{"num_hidden_layers": 14, "intermediate_size": 1024, "norm_eps": 1e-05, "attn_scale": 0.125, "bias": "none", "parallel_block": false, "init_std_qkv": 0.0215, "init_std_down": 0.0, "learning_rate": 0.00728, "lr_head": 0.0068, "decay_shape": "linear", "train_tokens": 285400000, "max_steps": 9494}
Each number is 128 + 24 x the weight over its row's rms, rounded and kept within 0 to 255. Layers, rows and columns count from 0. Numbers have three digits each. The size before them is the row's rms in percent of the matrix's.

# down: layer 11 MLP down (transposed), 1024x256, rms 0.0382, rows 408-416, columns 0-255
# gate: layer 11 MLP gate, 1024x256, rms 0.143, rows 409-416, columns 0-255
# up: layer 11 MLP up, 1024x256, rms 0.154, rows 409-416, columns 0-255
down408 108:113128150122146122142177120107150154180142077113125138161121103068122119093134135114135121162142133108140133130150083134141108094160148090069112098130107140105138112139129111136130129160137126153088122141089084124120133156123136194129122117108089114151111126108069097141127109085092102157138102093164136181127147151155164136117148093093093136150144119106137145140136094117167155124131107141148148120120134090164153174081163113092158127081125142153123158102105141137134103159111115109140122094129119141112130076132122161131142161111104115137154139159086127119092166132124130112160129122136121142181142134085131130116153157150164119132149185156182102103162146096124162127136135161141136085122139144132132125135147141111115122127128141116130118112135071115163135094118153
gate409 114:140133100157112086147164153152143138138149183147139101089157135164139135145084128143134135135126162137126167137112132182152091094133131147107147099135161121116102096142122146140127101102105173139092151120149139128135106138139080133127150143096098174098120130162151153129094135175097153133129114097132168123087124102134094115162149130070125118156144137120106150143152123118140118121134124133105138152124120137116091173142143143105148126079113118159101167112170163134138162103141109139113125136113092119153103100125087095151081124137130134159145117156122119113148121184121159117109119109120113127093134095115196145151113147142114075155140107191100165098127117108164148140149105133118168142117152122084139133110147098127151161148162174079112122138107158127147144102134119
up409 111:113114152110141139081140116143113161126127158161125123147089147146144141154141138144146105126182075145099157090117135143146085115136122116126088130108137123168145107137083119119124178142139120170128132122110108178187166107117129160108122094141113130113160107123163122131124102106126098101136115141142185130155087100130144163123126109095133120119157130111129103121118110165126129102090132115110135074072110112116144178127110170087125154144122134119090143141124141101137121151163119100125130093141087134158177130140168110109117110138118117120129152122135174123122098182095127169111133125110165093158146167136103119154131120148134096157116116098117110126111154143156120172117119071122161107134135143102105070076113160128132133146149108146128158127161126116176111166125158
down409 118:152133117124162143125096122111181106184125190163116149150132107154121137127105076184139096097142151126139039148138116129107135110085110134121094141142122140124140127137116151156131137150145118081117176130158116138111105114111151135152127142118134133114105148131181136095126155163087156164127136152106204117123123115159135146118112171143097125130116129161124121139107162108123121148089117146159146119150105127151127096100149158163138112127159134108163114119127127092152167121103131126125151104102119141151116136137121144167137114110139108102171118135124117119148171119078076113143096121157145124123109122139139178129112169113106185147106111159110156158145139140180076128142103136152148157097125143133120115114146132104132133112169105165159101147128118087126090113129148
gate410 114:126125136105081113098162137092162123074194115112133171067129133140180120136149129144144118137109150107112171112079131086170176179129107118159150154148162113145104160152106132077138130126120188110148181108155107172168121149080162114147093141114095136128120159116126132118104109108155110099105170127113138126100132139117114121145125130137143135152168128128155104135161141124187125156109159162105134139091119106121124113081152138103163125148120111126112164115111121081113132131135102146096092156125158099143138113086085138138119127129192166153154142134143098135107159099151134101121094115101149164114113162131121158128134131104100138117127094097110104121125115123121098135097111103097125138137106153135138154134160144141123155103125140103133139154125125103147133122136121
up410 109:144148120116160109148119162136156121162154165148143151120122128106122195126089152127139132115107113110157172119119161148094117113139130142147080115125110168135157100143135141109137126149090103137145099124125131091153108098154119139098134071086155144112138125134137149139180127125152120109115103138134142150131164152096162111118125117158128129154105114166157126131137152123093132110151122115106162150144149138135140147126076131165118139111121180088127113132158093134080121120104111131159135093090153055146134126095127088169128111087152109131080115144103149138084110170130142139118124133128143124158131125133103103134132125143140127071146129122174103141176174136137109156153108121203108148134109163138150117128132121152123083126104059120149145138106134094118146143097084
down410 110:157102113159110155117127100167205110140110102129118146098127145130120123112102104140187158110119124149089179133125108155117097155111096129134131139139087143150107136112104150132148138098147121113136117129131112170136133122122107147109132119127096101127110181060133181118094203063096119118133119113120129167136143150126151171135133147149108099143088144116143121092167133148088135152118097135157115099125105120144133140150143140180114104153136092139134102148149097101124125115113151124104131098132087088173121118160122126115140116118130134131157100160112115110124103130149192107125120112122108151108130137094117141103176118111111130090158128110129084156118140088133164141106162126099164151121137146140171155133084143115130178126142171131129154159163122133162112128142122
gate411 088:167136107165153115122140124136104121150130126111136161124096108166139142124155105133169127148108169137150131175095113146167125099120073107113153118143130120116078127091101140119094102165121111153156131148156121106123133123131160113143111111091146112100111056127078126098123148195122148143169106124129100127158113138142135097138120148117104131146107147110098113123099110129161083135141161121124111142144142132158114089134153098104176161135108123116114104108139123152133159127171138130115131138154124143149114106107132124139085148097113130148121177149152132142138187162141172119114166123084123134115084113105120121157076070160131167125127184100128089136132120141121145092108110127103134089100128134092094118140126197117138140130108144109132138184134103159127147148155117
up411 086:149141123133154102176102123110136123120122135138125134133102089137115110099077127123137118090144135107114084093121109183111133131126128128131106164125141081117140130141147079144149150158125125135137134112146146138157154118112157107153114105130077094171133150135201152164141120123114097156108152095140105165133091148135132175123138149101102126094130125109147159134149126137145128109141147152140097142136110113166173180132143174133145166090090122128105124089130088112112112119123119110120108168161178150151118120130123148121113140149158094135115142147132113137155093129159167143120165151128091104131107132103111146215134120101069146107136149133127130139147123121116128109165176177120141123107093167110110122170100096157130132088135150097148136149146113135117158140117190
down411 088:138160137112097139139161091132114115141132121091140129133112144167114155077101119168092113123120134115121232126129096165106146119114109146163095146120149116141186129149154129153101134135141098109184117115105106109146124154118152100105106106119099100094105144125176192136141074090135123103102105177134162134099100133130099144143124131138140097092157118112116136151110109148113137122092096140165114150146180138149158134108150140128118164129128176090147107164123160143158103169134130120147130118097121148136137141113107143115116091133128119164137159109143117125115150144128119165097168144122130161097143180118159129108110137143121133133150122103156092124162098117148164120091107089134101151151145123141104097098106135126150128123074125099102117127126105166097118120107135
gate412 117:133125160098125116124115113091141104132107107141108113155156163122142112114137174098138117111101118131108132139129103143124168112135175155092082131130135102162106113125091099108139133095123119122144106145104092148127110106090132174118158122124183121125134135069114195082119119121106151110125123136097132127116111138117136144125100092122131105192087125114110125125135139120119106118094141131102124119107136129063144118164123139151155127164121156165144125139139119081116147084081103159125113153116101119094171132090111124090141132124128116179090115197130144124149130140117123129101158084132151158105128113168119094125143147116130115114106120144124117090151156079159138148074145108137151099144099120119162086170123168123154142105141150112130173093099123166164150110144112
up412 110:160177136170161132118111153117145112109143145137111080165166124150117153150104121077152115106126120142120120147096131119116147117177164157095096061142107101139141156136115139143108126151160127151105094150150119141117122108136106148121147133106147116123127134112107138096101138149135097146150127196091113123114172151121150096122131131145133160138153125115099143096101133174182108121142152125100119114117117118113133114101136093112152123106136174122173124106159067145091124144118113147100098146111115118108135143115108121110152114159136117116129099154109177091118142152147124149148110139150114159103142122134103144146100117145145131147162093128168134089084163084163149146103110148117160138090138131071147132164082122140151174085146119105094134074144143104133106129177147
down412 118:120106157125109135130104129101124115153129173136155108105111111149112120166099142035103159131126157145162097141107102129140136166082077129146160131151121092101141108130111114118091143114149134127105141101143182155126177115149088136163096128133114126136135102099088120085139000136156127128146109128118141142137124172172108155134126102092135119148108135120092106146145127157113172093109126162116109099093113137108131133137124131136171120127107097121101139106123149158154101136106115138123116126145112113097127130137133126093121146130147100152077143168142151115079135112117123132131150116136121152135126130155132120121109094113127117113126107121142133142158140119165103102118142155109093137071139136139098133131095157132098126130128170124139132144143105115166134138129143
gate413 108:127140110096085145119109143111132125164132160148113122140144156118102108152117146131127145117112126141144143074129131115126107123145158143159136134121106141112092144115130147148131136150165140152142150113162083157091162122171143110123115108122129161109087139115147111155112105130140104156148155174117110145161132104133127185126072177109091106118144153108140120151122155073132155131140107068126137135103119130128111106137088123108118112200156099126148120099108110102129184096143106089134114098103121122131174131112122131129168125133150140109103119178135115162112085127151077143099126110145145160135134104112167157089113133125139070163155113108123141093103107128112157132160170122112159164101148148111127123116114149158140151088157158154106157110123102140117173075115170
up413 105:138118146122126154161107124066069127112129113110147163149140149111126123128118120140142144102128116160150123129130095123157161119156144115154153102166103127114150125102118132124090148113093134166180135121108119146170136102113132141164159168153137128153152117164103150135112158105117113154186094162115135118154109151113130112124135109171155088172099087110133085129115133097135113156117113107112147152161112082111125150147124161091115170138154107141103107170109116150111094114111142136176134091121118111135171172144162125096120120118131169130124101158104168112140136111127128089112180105103113147111124113096151104136113135104149115098146157130146133146116149070134126113162183130093152140183128127156143121135162158170124128116101121172102139177133110138078123125135157
down413 112:134128112130128108140126150132176110114129066153105118103133126163077111098126106117085114158167144103064117134130113119140122129089120143129159138113097143135071145105157104113113139162153122091123113116104162104161108133145135131136138171143134131088109167172129140128166079094110114127145090193125132144128107121157118081112170150137138112147115127086118115142141104111102133129096134162127078130129123149165122148157163133114145132101123178115128106090131113133133145129162114129105130086120149117112151102102100160105124137103126129120121134139130139129123147121080141124088126149126142141107116088138159097169150135160107133111110138163161129157125078126155131195126087111114135091106108087113121159076130125136111139162126132117117127088101120115104131171183075
gate414 103:170107151171113128135114089105130139118110153119113114152106133202163082102137130139159095118109130146136112146152130123089138130142169081136163101116127160128113128108103136136121134121136090159148144101098107138114141197121115167156111127160093118107143129147135154113160071128140097140164164144125106199109135140145143161205100117123130140104170100137141117133142145156158149146140154138125148137107139136123167098180095119123146112151099143122141129114103115142150118128082121110105109140131158160157132149138147172137110107085100104136092112109126137156138137138161134133147182084160172095117140135126130106159086108135128099153101118111128130120144093133167121142118127118132111071087145145156164117119083124177161106145116116129139137121112123140100133130155139
up414 103:118112132112137093100143149175122139133127125171147138102119092102168116117103135103097099104128132103132172109094104112117120135152126161119127182148133099150124147155122115122102132109093140107147097155108112116147155088127095090107142137088112130169127146086145099132128144099112179115135177098126154097121134114114134129069157104126103123154129110101143112116149118146099118131139154147107179132079155171138119154136133124147143141121156156114146156104120122110121104162131166102186148117120096092116105137109129125093149124134174151131160166108157107098100174100128118114079094181120136142102115132094126103141138143124146178139141131158095149149141159131097133119093078147116156167122118068092144104117136130107120134055141114121139133092133113127164118137105112
down414 119:108157131134159120083106133150098145120144103165116086176107118144095132198150168125145125119104117170138175103120139146127149139116095167145138120145108141138139172124135169100131123075095130118136090158148132179157124099131107120101123109072107108078150180151138105132116120106149098152101119166173104116145096147137140178109153111136128126099144100189098152103111146099133172127092115111114142143125106138133156135145120141105144135136120142147107131136105186146169132132158141144146121134136093128093101148122107120108105116123150113135137120113142151143154090090126142086145115137138115135126095144167158149176212128099087128127139120136109110128119091155114159115157133129121129130106130132105135127171153117165116148080145120103125132112145100139167146116144116
gate415 126:115115146124134128069133145142143106100085118133131094113142149162096148125104098171128148155130094109198181116153112067146169124138136157151156123114126140156158136086116116102120143107195146137153090144139096108146086118099087101127116145131121121129141144151121145127160129145131101142113126156092165112117079128105129138123122140127135123081131127131126159126121112121153128151147135124157135114140167119090141181172147121154197126149145147159123109151120090091099104107140110145160124179107137157114117123111137140103139152137095062110160101137146165166114161087140158114171162126135136083093139133165108148120109103072118121137129119119118143087138147140108114119116155129131139142128126106099157087118120104084104107106139145097110112137125136159120152125136109
up415 124:105088191135142182125106119080102121129161154130129158077101145112136119149123127145107089141126148089132180099140149116122090167142152136147104156102134178124125119152094117074109104123140179118137119165122068116132116113057134149156070111087127147120130093108150135113100144124212109142157109134121140074149093083142114129105128136082118133107127105119124164100136103120136116131169138129139102105154126112106140145141108166122168126127112104077124090155101158164150107129150111135109132117167141133109143129096137125138103140178141145131147131139153113128145114122104128131122114096139134090132113147139078154146130141108122112143101124136134139121134164135115115149139152099116139156098109159142140135104138166119109159147121099096164128104142109136101139116090106
down415 120:127147117098115126123147116150139136110102102115128121119143148126125141182121184012118113117110153127106077161085112141117156119131116143111116110153134115088095152128132124135114149170145124144084113090171182132156148098197140135105145163145143126111152121080127113097151077123121135114150112140144167156121135131109114125107152112146152158128141128141123138180129145126086123107096157141135138142103103135179142091110111112115087141107121118089101139100124146123090138131117132125123124092123136109149090175138121135110126087105148127150154141148108098111127091146174082119118111141104119164149131108092151095094146146144138135174122125143120119181113112133113139124106108153110118120163156103120109137158102118166147093131087153175139133152122151128115135125156112
gate416 031:114142108122128143083164128141116131142130157191133127112109143116117147133120106078167116135138182096178111104103157145122160102121153121127099119152075131090101074148118129153119113142176148134126087094101115132128149130119116149121117121144096112160090111110138142166121148103137128119132124122140151080175154118134160098145133143138120135142131131156095150134135138107154158112131102094111113145124147171148119123165135113114127107116072166127107112117119164124116115124133143061166170120165129118127142160073083164154115096174163150093094088137127118110126125174143124124084141119122137168146179123160109089129111118083125124135121139138172144132138150155137118080117167099098120099105151136114173105144152116115118107126086146113151137168103132135154162138137140
up416 030:129141067110157126118127073129129147112113176135177105112138118113118131145114136099134135168153175127137129110143136159147128142170102137106129155165117120069113115108117150154146140127146123145180076139087106143137163078098080122108102094125160155156131156116120151137139160145143130105131144140145141133110103131103132136121144115138145141136097154126104142121122121129141130137078132105161109140148114150123133132145119141122094094180107151188102118163121143114131121118172048099114133146174137113129146137073134104152106077205098156130124112121170119094138169113130107116150139134102166160178173143138116110144116133113170147122135147138133095127109180108128116152078103092121108156133151099107126128131128123129100133143161124118135131129134160135138102115124102
down416 030:136153130106110118140110117173153102117109149170170142135111154123135106165134128134128114133115106137114161079130150159127141136103108142131125110155143150085101137099111151143112122148103160128117144109153110158118148143112138136144131111151114125112142123126131146102112134095106158182157115215102173107074127118073105081165129130115154194126121101152153144110138133080125110146135128118139111164143138129137156121139143142174147132110152177132105135123143127115151111124161113102159095098145137105123190155129134142132134103185113141108154160115155117133156126134089122179095136109139172149087162151181125128135133129109123113109119096139124120152130131117141103098089140110054166139141158165097129125131148103181125126120116128137195123144119146148121132150151156